config.toml
hidden_act = "swiglu"
qk_norm = true
extras = ["shifted keys", "attention sinks", "capped logits"]
init = "normal"
init_std_qkv = 0.0854
learning_rate = 0.00412
beta2 = 0.95
weight_decay = 0.064
warmup_steps = 258
schedule = "wsd"
max_seq_len = 512
doc_mask = true
Each number is 128 + 32 x the weight over its row's rms, rounded and kept within 0 to 255. Layers, rows and columns count from 0. Numbers have three digits each. The size before them is the row's rms in percent of the matrix's.

# layer 6 MLP gate, 384x128, rms 0.134, rows 160-268, columns 0-127
090:093127158114201082081114117148129168095142119152126154179096152111089139090101069109151118137146143104082103121161126103081045177083136117075154152132147119109192111117079089155049127147133072136163126151136082110122140089121122116085129117109175137122139115169101097101098143124122151098166152151081110131109149114248137153098128160133137097105206161146145106159169076116089126120146
110:104152121123143172116108091096159138098113109108164113122153157146180117124116050148131129182099131100152091152129111091191099142089089136184142156167111104119091171149157133127190130118199149118137124086125130129122154102168121108123218112155113138089142178128113091109151103112213165160171145122093134102111193190110109112083158186102143122099209157104150122087146144140134070095177
090:095190117081133071117111133123154130096115146066141105064123113151166169125163124101150144135154120024158162108093066206112127100117090084129150117154141126121132117107096147137137112092123078124141158070132079141119117135114173131101177164151140092159132137141086167075056201116122111128183154149096101141055129094136153125087131086103127095164160136153146114096212105145119127139142
092:187082113127152131075113117122091137106149122110075132124108139173090132159112143095143192079126188099115089092095141120119146156155064059119117105104104104116142146089108161089108154082044064113128143095159125126120131106156163135130101133098131085047188177096152169053087094124144076152130136052089093156117157113137124120147114159115148105168166119126122152112123134114086162068134
109:146177138153103141138091203149102174096126124171107080150079082107121157104067119112138151115100168095127121113136137127103124189113152222137202223131118142076101113177215134151156193105111132125113139078105138159132154159128165124151160059118109113135170162128100131120093099134113094106158146125103067127144129100125160131125114134126176133167179153162120160068117160109115103107108
097:156133066119140133131160203127152166124061126099125137116078149113141160075122099163144097113122158105109096116129113150158154145102173116100144105092148188107119117111067127075155176121156074151133187101080106145153105131198147096103170082112112102109155133064108139167148109066141119131148095101141117216122183207149123142130132127193101157148140103102171104162149159110103079174136
106:120108103208157125124062166101089124141113126162088107098138138066126110134138164081096110142124087115163120116166178083099135179183153131123146127150095053140141129152178150142182082128075117126103114136099193163183116112185133116191171122162168181115173114156152138136143103082166139088133165101129071129177145195103117116083125110135163120132087149153179114122155124114128183086107
093:136120151101161110091114114135153194124084114141063175167055134110087112117079099125119142139097123130100120169100139155180149159133114140124125152053112150152153144142098167138129186155146143193112175140065129174178152122082190128098145186191118119107094115128122178154150189102155117168099153082064157173100140166140156102117077113094102153172109158104146151141153107197148142131120
089:012156106134148182099124111121137103201100120092140137131176116113136151142146146092122177125143126083067087149128143142109088129103109150098117153088127144169079119142089182102099167113118090148156165100200124131121108113155160099091111130141138082196173163113109135084120182131093130172179079098154090140148128096184161136119114120184116127139148124121082164072172128174094163156173
108:134153103099124095128130121091150140096148089106140093101124184123179136110161095119082149182162112130114115072146088114104127136144097169149159106195095142144033104144133124109146112090200115090092143099133117124161119119139156159161158128128174101093123165119046128159106114083124124156120120135178142187169114194152076119131084117125139118143080173138094068055192146068106116125180
097:146168098121126072060111132057143216142121105161107069105105145155149157167136149139151111137073147093122095091140135212059156162137091213125129164142084122111149111081152191159170177156117120133108138125130123130098139137188163110118136146130092121098110163104081098102155096131110119155097093108104098104090143116150150122058100168109156129081102165124142154095139191099101088126118
111:168166140124133130089087155105062111188121121125079128114109116120108148144161130087147085188165177121099111144169184123146090117155094197129160140166093086133153147133187133100151182085152091133131117094175158192132146081101177096108148105151138113109158175190068157139123167134090092146103116110195097175162158121163154104119074136130133100179124159132161094087114155111093084151170
116:150131135123151072115096077030097181097115094106136096084039144111158138120136080119130140182129154125117139117201102138133164146116109160097155094106114098125141178076111165095107153130136107172081138145148139156176156062078148142124134194124160078102151128189126124155163148104154124082115106126145051135100166118130109147130059080111182132154118149101111129119141133199132104154120
096:127154120153122114129123185067137187100085076108156153141097136132114195130177077108140105136113115127143126099128097134175110171149066155134122163105122125177136151117145155125085135120137120075126158116172105151148166080157150158165201149179164170138090117099092128068169149145064122148087218129127046090164113164156107119145073092141101133140091121192147106110134122099152095102167
104:119158118138154084105093166147105132138099059135168107111117172184160095092152066122102121187086156102134112111166125167121151065143091155115150136134132140112158152103131165084181140096173126102163098135094201120111123067091162153151162166095137086118123101123106123157231092154094118083105146091127142141102158136139084062090167128077096112128127205093118107131134152147101167165162
105:164155101105153182096092117053142129165116116172157109089128147138110162113078088142138123191120129115168115134122155169104119137125075147086145198171088156143089151094149096127106151153181064132126113112087109141132187142178152130114159139139121123086177153124131065020190159124136105151125116112093109118117124165134114166099159104083203175121105187178100128124159125151167107115130
100:103147128121095128101092125107097116139078126106092114104135150101094167118136108146165145216153144113119152090158136164148091157159167153077132141150044097101130090112130172185148193091118098170133170055109192204131203066154130133210113114109144119083095152092085117125117161082157110106127138128109096115158118166153093098128106094131142092103154128116136138086137122117151074085158
093:138128100119176123081148110133111108103093142142142192158163128107070167141103046129142149127166206174124122071174077149100088099126152115093153147091106185155144159171108137130175099087185146165100123143109138170143138124153165147057035158135140133085129143174129133121180187089130114135149110159162133112148081091156084126132154138113167107117099142115143108105138193105112107195121
119:097140086165142078061101134125155148170060093150143152159097117103094098162127117101120179146190125157094127160148145164119118140184103123179136142148063107057139115127156134117161071104153132123087163130152135173189080103130121112110154123150195155100097143174135139076124162088171105133169145124127091100116107191146109177111119099087170178144125096071120088105163118178136087190131
095:188134127054183102093143122172089086118129114078171182082153179154110170135152075141125107157133179106117106133102080086110148101170088171113102131118114057104154090163123112104152182152083136150094090159126126109106158097103148151088104127184143098070124118157057138095174177131145133146200074105122114112142105098116135099092134144124065092136096134113126136067113161102096123160143
108:136094093077212127083112183133121086103101088166182147095121156055096133166076112038163129109126152113113106092165124100135092133105131138156137186156132091129121092163094097104128125119125078183120148073084110155111133091130072116107153113158121099116111141083115094149165128096143131159141121104172145099163185182147100110120077122147129122127073131046095102107108173145097094081122
105:092187096120135099089099152178117172169138086109091141168120154116079169141104066107137172161107172125111107118135176077068132125157104179109180140132063160041108169173171152124212109098095116178101115124111135152173145108108159104142125110090123133119143128086099121099202164104094161116124108066171087148148173123124156168123133115082186121148121095112138127141108151171108125130119
094:157150100144126081074101142132131101167159066083173156137092126168127165187095112098129139110107144120128126156129131105077141134160143124128132140106143199121090087086145111112189176120194126133139142116096109101221153063048103142118128150124189121139106163134055095114159144143109115086171126106140150103127138069124200124088076094125118144141139116102180173122090168127173083116161
110:132104151128214119077083113085096166079093095080116170094121082106103153132133074142176185169141164115155123133182122110122121174165088164085125163152123150107157114123120198123136146110151139124064161175128115148106166133146152138115113143104155110108086117131071128096126109101228099160163127103094096117129122114131116120150072175140195079092039118126116097124138118130145079154148
096:080139106137140111131145182120121092132165074179134092130061175124157087160155119122087124134102102114150102113152091178169121149108107206125112144160124116098106160155154125137152179087123123120139121062151103169158073127168142102194195120162217155093147093129150143086151095044139170110119169066142084154112130161115098142142117141109132128172136115107134110109126136091145088121216
089:153137130199163172127105125138155064153133102152123128118090113143176162173077126125134141095172146157135135126195174067066111141057139121142142123118090118135131111146144124116164104169103093156164153143152084138098072091093120160127157118185075102071110138125087143133125095130056145126208173116141123096206127056085166128124114108136105125124158120140084067148164164147130159095157
100:104120100160168072095120093059122090193117096121109179126099180159083170119130104127172130115169183108081085101135146153099091105146100106152166144153104064119067159138112134169128162100138073112129148182147124129178089106160074121124130110166095074165119136103135102129154157090105165092177136095147134104126102134128118110108053123119113141134098183118075053130087138163094083075131
109:117168100127117149115095095131109182156126133095152125118089163104093154112093116139140107184087185105134129050127121196093131152161152134117160175096088127042168123065208129098170153127161116175124106167109137179109163085095132094116084119131138116182180161105115070118098138143121158125094160139129125118137164109203140128094155120086179103167145184078157164093131114145162095100120
086:151100075132115081135105100162167163117166115101179152224111164129111080096088142089122130126158124099107125085136141110177104206131131145149128151137125135109097060122112111113119159124147177105117056086194076106150147142109108156142132062108144122122152143119057089152170130170116128087129101155169185111123171098175072163170114156150088180146129111134164159098116130148102119076178
091:101096104131150198091102184119103082154108112068106143145172146128182120130141091093113110145150132147255136120190128147120163148157104098076100185165121138129103141180154173116189068069096129112126091112126139106104129105127140114191163114142073102133165124128112148164134114147121145125163044138169095143180170113140130079111130119107128109126104139064134085102136141138104145087159
100:145125076088083159118140141177113159112094090155177127093135163119113156181159100141122115090141119122139081120130141145134171109147071132108099170140129146100086124135137138122057146064099135113176079053157137154107162137145151094142127121183155092126102089123092087078126132146101123157166156108129138136118083204157139153170063179133157158161161094110124095137148134120076087039211
100:126137111122086052118091121140098153077077146120124165084137133190092137117094175112122114092129182123123096121093142180096107138155099155111131161230113083105127100203095162106097119152103128108142174103187130142167120089105127120117157144133099060151158103106073146059146124054160164114108087116144168120095113165153137073107112125147142154124096096125149131056126162096169149143099
109:168131090095147138090092113147183149124083134095149099068064175128119136106102119131166156164096163110161080142210151222106129150127126111129198147100102146089160114112153162090141151110133104118123117116070125118098161095078152105133139110155184072114165124050085115115126128156136110169095111114178153142116169151142159144087100143087182134093097119042102135132107094132143093138171
100:118129083089128156127127074112057134131127129104126110117109079123163150106104093113158103169099139103144096144135132138125072130168059086194140123186103105141117123125150138164147137157119098103143134057156137143123137158190106137117040128132175099148084134101097138121192190170081109055103101116147060136095158154127163202123100150179124103173116117133126182138089177110108104074115
113:089136097074109114058073107060089135146096128118090113115144165083161180141094149135112114179175104125136172122132119171111109211165089146093115183148082125146117097146120166149106163072089097137073101120071160135117151079136140151114135149162161059122143156149138062070137166120141131118137144140094101200086173130147052148113085125112157147166104180120127153138141118134163119131130
100:106154113093130083089152123118113107100090088126185104129120108129051164169099076172133136135158086100095129085120134162128070114164130185088091168104090121138130141143106091121121126100149196126121130078129115188137170039140205144122100135130138122104137181117116113131149100091168077141226057148159093084152135145092119117142088149130172121095112097134067133141100155095106106121145
093:173146150095144076136175083147095111123117151114130143188150155091063133184125155136151095118126145131116101161122170161119086122165120115176247126126111155111101109157077233098093120091109179180089106135171154109159103090169158123141081102158087122104107112148103105157084149117141127109137153149115150139151096090162123167134170092130077125182068114147145091070134125110114143134151
100:178133186125141128105092123108137117183133162143098159098151129060145136099097134140200151140112152111096107078158173141085118167131143178141138099113131022091136152112115139142194134165150166193142162181068139119129143101148183110106121134130158118128146134153080141155175175149153123068121160104133165113156146213118127149107118116137144124129108140095170190096095188095106164131192
095:113123095147197143133158179122113129153059139106181172135124119132091160136148080111173142139149101160154103142117084108103076114116073130085140189131107158155191114139158159175147113128165185148142123176126106159113145107141186117116164137158142172140185184100130102115149139121153157150176087150188163111185071119141127134151075164070197118133175097163193124102120125081128087139159
120:100122119162107097099070137093076086130079073108165103119133145113100143134131122145165160123145121100155105151215105115080178177148146135112176139172091070083136115165173122099140122127126090142124114085133215150139142093111181069127173153099164092166132116129084129096177118126190147082115134068154128162179155150114107067119080139126188156127129149142139061104140111172146095118155
093:126138062141165125142137134146139070146134148093097125172119104162078119163109114139172078168184161112132125156163122150126114117127113142165182162192101102126129133082151171160105150180151149166128187106176151120138118104125093174119149160128140137149108179074083049122113127164144138137213145070108182123112162141121147169099130165107142126109101129108141146104207105123095083035171
098:130143092148078107069081180134152122132153171150102094110173117127102118205157143121116142148129119149072163113118171089134154107199096125110106170147150102091107148096178105117157165144168133123079118139205129128115111108159133166169122156134067192145133151158132096067122166134121128062123168078136119064156085061109077128086081159138133139134128185107175177084138089138129117112113
095:243145155122103100114145132136150077100120165121078091093156104121101171135128129083132188129059144124153109085153095092085110157159097175149121176122036103133138096190108115113177201101128106109145169102086103121178144128181124140122121097135121128070127162096123168132143110151164150174133120120159156150112145126114094099150095116172141111086124109075168091102130088151072146176121
101:160131185090089076117108066117150141140056088155128096132112114138127138149148120126127048097111160168120166089115067106110090125097094132111166172066109176129157102122186121087050190139110101146125128079100130180107132139173123134131148125143118094117087186097102111128154131141074134118147082159134149131160173159156117168121118149066160144140137189157113109080108152150148058068140
103:168145108090130144082078060094123162145094130173151141137104150145143168119117144131134092150142099098135132111132063127113174159111110178067087169098070150102162124123153127187156160158146129119036129148100119189103134109122151076078092149117172082104138177160115105056164119143107076141143125134126116128101108111076138143093146100084204083103119083074130101132180163153122126157082
102:169123098097128070074165162179131142145114145105139135167118141147089138145129052153130111135179103090141106147106106145102072109151057205162099084099150152157126087108108133109124141102114154163137121150120103128159120100123173142182198112171128070095100146124053086110136154115100133113115103100124119114204137160173103162115102167035092117138090131085141155096106172072142101111103
092:114156085119180127115200068110140182165168123091141148120136113119102178146135085123099145148068113098139195202164109141070053086157117086114155159130099083134084146103154209192154149160107093130157128125181141144142133113136091088066154162126147120105122118083134119071130102147179123104169121072156095153158135150119120094123088111097109089136126124103096125070096150148162122102107
106:210116068091107150116146173049159110151113146143158063100113139149123154139066115127151200147137088103070114136172129144116110150114147147154179097149087135146081125097126173126105114133147101135147129136143148131117086120179088153086141107153153113092167107179147061139095166081136131144113067102186128194136136151144096107154124142098116186157169163048146100125156165112079115120169
106:102110090085132116086141159164126092141103087103174130130120184000123107176154118166142100132167175124141153128170132123118110172146133139082154181176098124128155087086122146135162130122201106132055139078134145137123102110120075143143117144140093132137148157138111049126130107082155138069150180071165118107114149151138112132114139150095091111130121105076119084089084105139105147179174
096:119140148131168119120130149148133164152138100124143137110120176083103102150087128134123120120172173084121175132155125131106071092140138119128228156133105100149174183144153183172112146193151081115167167162205101167180110108086087107114111131118162129204130154130113096135158150152131093142217120082146136103168113128183182107151141122135122133121179148110079081130184090159118158086084
090:128104100125086120136153135172087174097086147090145204133097177072120159094123098164129129158078098095122118080136146109148108101090105113164228147192145153139142181166117120148173120135160110151096103152133114144111100120100143082091101176091145159191198174152146115144076144129112080121129118118139141142119175179134138129139088138103121158163139105187115192156130119096093195110072
095:144126130159146102116116128117130093133118137119124141138106179127050197067127083121100133149149135146139116133098155121122101133090130143123174144194121156115084190161169142113104125169179119093180155132106146172179056131131132122144206156174070153133173122113110091136155086121179157132151112151162085136120171171164093129118173093168233140118142089122135114048100172112145115111100
099:101133125131129135088192136129173151138136162159176044127097170125087164143110109112116095145173143150141120047165088106100146056043137175124194120123144105138115148128118150137146164145096078075145151137221113133132170129150140208129105110127154119105129137104114083169151127089122120107194097124112129154190138139151091111064135116153127143125047132096118076110134121124152116131163
103:174134142201118112124133134120089141168066137095131158076198160141183140137148164128112107173195144140128162092137116134095136089124129144150169116162116114127108106213111150111160167077187109132129163117179122152125165131095136124151153108117143163118082161141093090159144126082107108128064127121186069111179131148107130153103130130093135193132166124045171118113079171093115153201110
101:127128114119136127058082146058113130092083085119153153115061118112140149125131107181142149134142141127080159127172152078160088112141099141121172139167134142083067115088171204167133149139144134107145156122156109186184146141156199147114151124118179140130200147162115101112136121066100122127138144140137050130119164140126135074113088134096188168144095100173093098079151187149115074131103
106:146153117170150122073050135077131185150085146125082098115149127144153137156140078138143128097155150131129107122130186086039126138146057117134161141117136053100136186099150145120130109107137164090130148096118167164117169076120144144138105141127156158101137185192115093108217131088139137117151145095183135095129137131145113087061139097130178170144071148105145148093152141135138135124210
097:204137038113122134109085148120093101119118100166181123128079055125153139133125107102124141146118167089111133075144098160094197160088161126222156137140123145130135083185198147126103126137125124111158191108084115142108085158117157183150111154118132076125110108139115112129139182147152153136090128110139105149177103099095111145088152144128095165161124096080075122119148178180068169143131
099:148150150125134117081086168100151122107138087048149145110107143079123121108119044094156159156134108078130077174108076194109160088148140197135095156123122153128149137067126107070182174169144155135134173140090146135111159088135112097129168116127130109168174114150112103076169140093145106136189067127150179079121148141125110116111157096161174130091166079113164171105157117134103072091117
098:175141061157128101104143165115096146123090158091163168142061144161140118086148125142079074155087142145106131168242103127131146094179150087094178148165166089120124182108112117084135143101132101148131127122137120137083144101080155106153121089114185130182148133116076114100091128090142080155085105120090082122124148117136134190151106177139131086115122142127168117142120148077102072051104
088:138112163132190112133154150116102150137126142133143157056088128107075160094112100133122162065131161077137122084148140148104120167101106120156152067137133156122067175119123098121163152097147086078093081165149093120163051136158149114124141138110177108144145134144161123174168142136079096063183152025143153092154149139159191162151088138144099160115149098116115119158161188146075140151163
100:151137097133162098129088150127136115136111120084162168080167156124121159198158141091171110159137191066112153145191163177119150129211108115122185127154087080118116147056116107140182106142159120132099131144170124158129115118094091112114176117163117113080201187080058140100134164103123118119151104140172131145126122154191104163160148136111132149177079087133140142144119178164108076122164
113:140117100115205105093105141122166185119091099158106069080119109116144108074102155155113109129110107102190119112164127135187102128082093130135143129177126096083131137137184205073137161106104101102080130111122151148134144142129187079113183121124151134113138133085011129094136133103117134056099135091119110211155113161160155111116094122113142162154136119112106120131154198157137091148156
100:158090089100158084102157093156178100070092152123122144132072122151134149101096128136159132127128201100168130178120114150107128165097080176053109105119119167117147114197135147102144179132106084140145166086131156153133103140092134087132163139160181150098087168157115052129141153122067142132127123114186117192134221114087088067128136146125169096135133136073145080132140137165126161147114
095:137126115106102115092123096190062152140146159118163118129098222115128131136183167057139103186105102054149163093119097145137163133140129155113140072168052118115200103161125150131156175117083105145120136093108156132155104168144121097116229126132228131159144121156114117130127166140124116105128139111095117126097186152175116079111131116153160141139125167088143148089128125111141178154132
102:103141041161141135141070163145121119119082129111162131112138152129103172154116140139068163144113145182161081143191162077140139133116116161134144114177099032099131203145151079100177183110153083149088136051156165133161142096120149128104087095175121159110089130168114132134134077170129158155111096095163087074129145117114160142110072123172125134155161107085128114109167103148130086102149
093:173144186154129073091132154148064130143118179151134104146134148141108098093137112120157078152142229070104111124121114145139106121161097139155113155124103094141098101174129122170107156111200085165162118139158080112171122131171136103158097103142226134122143199181083113167140128125120078078144123105160118134127196131169161160126107128190129088140104110156088150158147172121090133138175
100:147151083165132124088196095118119169126124146150174102190121128115099155076089137144177073153120184169147138118169160141097097146152144143105137134132134129131134172151144161077112118128105125114148187087179212130140089122099108187171128100171138070122131093077093127116102107114152159093113106135109098179093130137124096050126139110131124085065080185025120114140118151158161139114129
095:128193159127119068056142113124103150200087160151108157061118173095091122160113099090134153141137132116104131115127124162151115136135118128143198126134127171100138174126094186180152107109115072149128148125131123163148134103161142162145116060161187101102095120169092118142106126096107116127104122118060116152100216179133023121122114106127101083145099170105112125166184113143119148119073
102:134169117146080134109113158108122116192144143114064098131094121113197142128112168137184181146083136133157125113103085129143160186134130159154105154139181136130181194101171138166135220099112142098083125122142120133110117141155132123121127181184088125145166152116134089125140160137087116105160139094162076080135132163146079149118083092110117174180180129116185067086141141178141111091055
088:097174172141192156137072144121154128158124113173149124125088185139178173118182173135088123134160126135137119150118103123095137095145113168158231119154121154080068151179079138156167125059076090111110116159130147131084144130142129155108129135154145114168208165103114076086114102120131119135163144112117132115091084098197148168133076155086117156122175133123116069097133116140073140175129
109:100184153046168065085106156164063070153116134161153137115146153119124140142186116145103120154104161082118126097156140105109127105100112172169163148154104156100146113095142161090112146092148090174159153106170140145108105033157124131134130126091136095090187142083088125136134121033153165136093166127102113163096123113122061154141080156131121121169068128101138123056166133156142126112143
113:090132092120082101065128102088047141133098109119160127052085150088141173167120127155083144154167149099124131127141190127101165122187109146131117108157150088057166104137125104146116179082136180080132085081153164168126151088114125099178083190141114102137165119120046154112140123106144135106075166116165119105161121134118100116104097160133141180102156144101135086134177108112084076148164
111:111170105114155103133084093103135140107067104185144127114102154104128157133086075182151136148126150096112185120148165140138082118089108144147119181209093112127133131130134115075171155153157113115148119093161114152143145110153176178124152131184148115120155188165076129084163106085148167056158154086161128134100168208186118130128158145125213149131165091132139079099150115108119092153183
098:165163098114146089037151105147111182101113098096140102121100113163155137107110171110133143117125135109180084121137135160078096121133126170163145238148105097126129137144133129152175142130178093147126101109126122190117165157152186120140104154106144128046158112133099102120174098101203073153111130081135098117149110120138170103067131211076178135139105072114120169115135091123098141147145
103:121146103155099113114066156116106156174122073103084132126121117066112196116104116146161099119102163147164112133161115128146127164163138155136207128090150089127066157136175113153172164152117161169147162117147107138209154119150108158197089146124177166102131163143099135119184127107125125112167090153123102108170169194118088115086099094138137165033088123175186147098101156128094124127142
101:182116146076139116101094137104145144134060082130116131087070078109148107128125092096098073123150193136059062176147119147129094157144110156154109160188095126146131107154102135099138142092184074127151126149104100155068148084104183101111167153121154100126161106140092043133155100076158153116160129145099166153166147140162068110121148135147113072066087094090155082138134108113139151136127
103:171105078175096116079108088099160106093095118108126155150161142139108162174128106049096103166126108086113102090119116114061150103179095181130168148087144118146098134155128092056101118138128148101199153119143135118162094182130170121106159131139145152105104131116101114136126134173109141123155110125136086102169067208176084107140111154064118138106101165151173199076146120103122110073177
125:178173097132153148112083166180134134130105133108100065119114134114070166162130088071123140163129132110139150095159140102084092191123145149126203125160123121103123134156212107116132186072091107164075165100120166156129173128141101104178121129139170125162123175151108094174140123099162093140112135097136075120147087156100110050086133084115126141141133189122063139103099138167126082125194
100:119104112156182103123098097095082157106106121157172126154119164083170103145067138106132151103119150163099156178158135128134115103166165133117113120120098097017128151124195128127149183087148150135086152049174170189135103156094097142149122155124150143138159167176100097158118146077147166123134151116145117139128134137154145175099123094101170052145142117090096183086121178123050154106156
107:166127103100176125101148130125082136154106124129132132060090111094090151118110099141169074130126133131144105115109190134092086184118143195163196105149093096136076149170156142157131161101137104147092117130089149190134141094115116127136112146140134088096151189151120122134087152115161130125123129102120056195153121169216135088127086109097152094167111142155094117052171179087060096106098
092:082121098122142151129190169157163180108105144116162138118102134111097160023089103077149102110109151167159105187105116097140118179151121134136112184184158111139139142126125127101087152139156119118152117101131141176116172114103141150105110105201089085107207139134110148075135143078130073171082085138145098111133116137072063079154178134159120178099119097105165137100151171156081130119164
099:125161133156127087101118133120107149160123116090128142136138129091114111073105109127164123088160151113099151150162181175072093166172108098072131129105112083064110093174195152136139125101096120234116158072123146118162181126150143154192157154120137081121135154128095225147129140148133134084147092086180124130141165093178122148134124135123105096111126120120053136057152101164072118114133
094:101118124100176114060150134098111122137145143167130068114184130048122138065078106125158170131167146110111139068101146178110130157127136161102141114162117133146121132132117128149124121119115139173125075136170152107132185113156153060149130186086197110092179097192173088116148145184153143116116173105069088202148166135136118119087114122126141125124086189134063124164148116177115148155091
109:183115111167143123097119168139118104131095145138115090161087158108179152197146174083114135194126106094175114093215124115153156143150103169143169135094095153156139200096230145175181114128126060168131145151111132146142135103173139152166174132157130097119108166141145144099143144076173118145099121076128093106122178172135084068130125100078155154098103182140091139135132116134130111140157
102:169180149096135149137126114071105219127119126148177156138135108117071119154122095075175080129110098093145095167156127121079093113181069132132176137140082089103120125178217116114162100141155089093159097129103124165136165099120116137144109082107158161109104112133101132084190134094160070144156158132139112116118105138148127126107084086150153138111084103093132162117200085174144067152184
090:184117137155089108131115208107195143118126113109078163069181062126147132125129145176174167117144147087088088155097148173105075123099131155112191140112125122127117203088118165108105114116125110112115082027094125139110166121132068167072100169102124114084132181101116108107078103080120106119160135147126123093121112141157111139141123140124134130116182084149173120114118168160066147154169
102:127126126116201071101134130158185154113145102197110089159140188120080121128166117116110197101138130092121156129134081138135126149139096119119124145145076112137115128134080164097105197139123135118077124097096151171170173079150173142106152148123086141060118187127074157180168181097208155123133117225104066127108130080113087160113136139134112127089091123119131110134125180118099142139128
111:154130107138111123077082123114081168122067101141132098139134116085133130097137133134124173167203101083123143126152130163139081130140128183123189182124109128122162112166150152074167100177133121145134105070102145191146183124168162186087083109105150077110120176135080163088146154093108153157099142106137091126137154081139104130148113102076191115083077148089145082101176111125052078141142
098:198108115081133102165161085181151176167122058129126092145108129150115165149118102090201140148108092111124162110131131136170130142115086097150135154163119149156159163129152127129086146062120123145131124116086170186103119143066156091118163149175101158139153120078134143151221132105143143153137081123132101130145149221173148109158114117075109160156221127176114140124117162087126094152152
106:104131106067184177119118149041164105123127144163130113135128188128105160138167138139135133129096170066097080204148143108054130116187181157141130157149128144160079106135120095124191137207162118141128112136061147142132172085114108173157105124145179089145145159134133054106136148160107128074091149104157111148134159105146138099148136078091180147095167157157093126135118111072108118130149
098:133094081140083129107169148061102139160114115104087121122136144130076089128140126109086085128075125147124147071129132107131075137145111102134176155172111138156124177129146137081209117067119103108171155085111191138082179140158116104151067142110171128110131138081121148080157129140127099097088140109077099205120185140102118140144112113171139140146114131078123208105083101053115156092086
101:174155082137092112108096116105141063112094097129106158081168181125123144138143143121139122125215126147107091156148103188112155184150143190055178150105097095096137101123120197129076153127125130115141143147130109143101173095086154087074119136173130100090173180115139130136151119152149109140181112203168083127147125137066062064152115145135153126166158133145089101146150167127126101169159
104:103131127103125128104078177094104218183070132142089141139066145077138142126114135099118178153121164151081091116116104151106143093128123086096126108148075107103164119166126179100105224086119160167038125111138128198112120110131194109148128141186123109180128134106099108087119142104149135074090158096157098112183147126133124138085094081091152155110133148077112088119140152112130092141111
106:143112111110114122088112162105130123109080047138059087198094143136161139127151109120162069114103163152047163079089124099096112160152084178117086153170095153131115155121157121105164184111156071167144095086177181179104102110127114105131127102133115101152138200085119088127159111121159177127105156128145081142114182173140131113090160100103125103143151129100145132055121113172130069134146
104:151158134108157116125114116109048179180110171201024146111099141079172208106137151133122099189145078143074118122103152140084098172067126152116137110113141158137154169128153179111128177100161141102151164121086110142128160117154115090153129170189123105120119135111076103133152120078143137120134069048123126120128126107117090082133114173141153165133149152142116101110122156122131063086144
105:141118085100148128102086147127153134166074094152143101038108134069112199130111051108136177205132138128184116137084188164130142094102080155189118201183100099131118169155157109137165162139117086108104138082113140165141143124114157090147161169132149110096175127105099099092116083111130124161127094125106104106107122205147111089103134097152178189142134139138118132139133132118149099130186
095:135120123147107105103110134059096154147127106162149077123097152156134104124130122142146171158127162128076181127121164146138131151115182155058127069081135048151130145167097157067156127075109143163106154146156157138124163091172100064137124143139100147115130132170137182098144215095154156139112135112153146127184144138153062120128108082133161146129079134163091177129089185169090107052164
091:146170099144160180119108094131122086101162096164075124114068145122130140126085168120135120087149180180105119159148138158094147123141107148129169134174109143100180181181193091117157165085183113117118204139137164107174167109080175113100140085085119058138153134117131111112169107174077139103144143109101084095131111190089124172132089167101130145114147108135141060156175181148101123126085
103:107172114055161110106111132119144153140127112158141117054088155097119131190163159101138122178140114132126176085094118177098098087102104169128124162129112121100121161068136149124122147100150053164109166129109154164146135095168120102149140155117099079136153182085132013066095164103140116127129144124147087082074082110150095137137108104114111160102085129078133104096175098129080072159100
096:079147098095115061119103144092107131098109087116097104153110121135106184154104162177121136154158077141141153151141149157191157134194133126184188109130081104124162202194168142122169139129129148162062132144109151139156198084154111119113097103140142104144145084077111180117131196131166098119101133079129074181092146163125089137160092121147163152137088126139112170129131097102096058140104
096:115126069150145101128150140180112113132055061115169149118097125142092159154104135135106091149117079134094135092133081137163111140169141135080129109137129155147142122145101194103178204104168162146129155123109117174111095120134190149125194157111079108098149107143099119127144140106147048124184138067166185134160127087171148073119137143129090162092082154113188155063164189146124126102152
103:123135127118139135131100147092131171118074070183130135115124102103114142128119077170182156145127148100116175141201160121134121128133122218124140089136101072099116154119205125132136153078104191116140096024154133196112127139105116123144137190176175112091152130103082107129139088127093149134184147132119112120121114152183122128131077116129178130156162106155132155084161137173086077133196
104:118173130115152131101130159121143177222131070116122101127102147079161136104085129125180113149112143162083108150180173137178152146147135124190187190125089084129181133109139147119139092141088135120135124124139195121194106093156179117147072132124090132121166124124145032101132143109160095132129088102114087129203184136093127077102104137106118085145091130122188160101156148149114116103164
104:159133137129094098127116146111149114074095104157075150061105099112115154097130127106154171131169177115095180130117179136135158155138142187135137110128058083131103182118178070109132188131131140146144123078141120152168065099139093149127170171138175172112156115113147112092137079088167053114176112131136075105119120174164096149145117096127183129104144105172114119025129141190134114109153
098:146135073145121129092122148166126146138089096086154168144109135106087082101062109120139106094125153088094096080157143121100141111135163132122113130141117148115163080131120134125124130088097129174185129118120102141163094124180077100126171116134183153113204150132119120151159125027111133073150081084167120182115174106162080100157133074124141178145140062074189079093147195109103138106100
090:195126140086157118068159111193117148128092136104150093079128083166090142099155161136135128126139106133140148123137108168138138138160107104068092167160139140170139088167105160164106086122149114152103192181118091198166144131135212121083172184137128150089085119130132132105146118060107079093137135100128079184162133167110175129132119043153162146147064144085145109115117108127148081106135
088:037153152082128052097171115119160169144157149099131111126118138174099148104173092109153173124102155106107122110139067091102114131062130077109133154167128138152079156089147190174159140090134129096202142142180127139138132147136116159150088145132153094128136134130128079138109143137123101108189115094122156158179166157197097175094111106163124075148140108094132145151121127143195116187056
096:155138105092141120084116040083154187153108056160147183154170080097102137155107114142154119104162168104130138096133173146125089128149075091093159135156152155144134125129172144179098101066156141121130119142102139143037132143132121129129167184116137086154164146130045062123133156104151131144117125164159142130165128108181117125130137123085126199165221136135169146125126170097162120152142
093:192132171114144134102092135100050115137102174094114129119100142140112119076114140108088123127165190133147138133160148141067071090115069115142153137092144118142141085121081110103177134150143106143122109114062108106094115114153139077162081123128143137122119174064097122181099163108108096115115110131022082144158091135136098117144097160114101075134132101088098068103219104079083125113114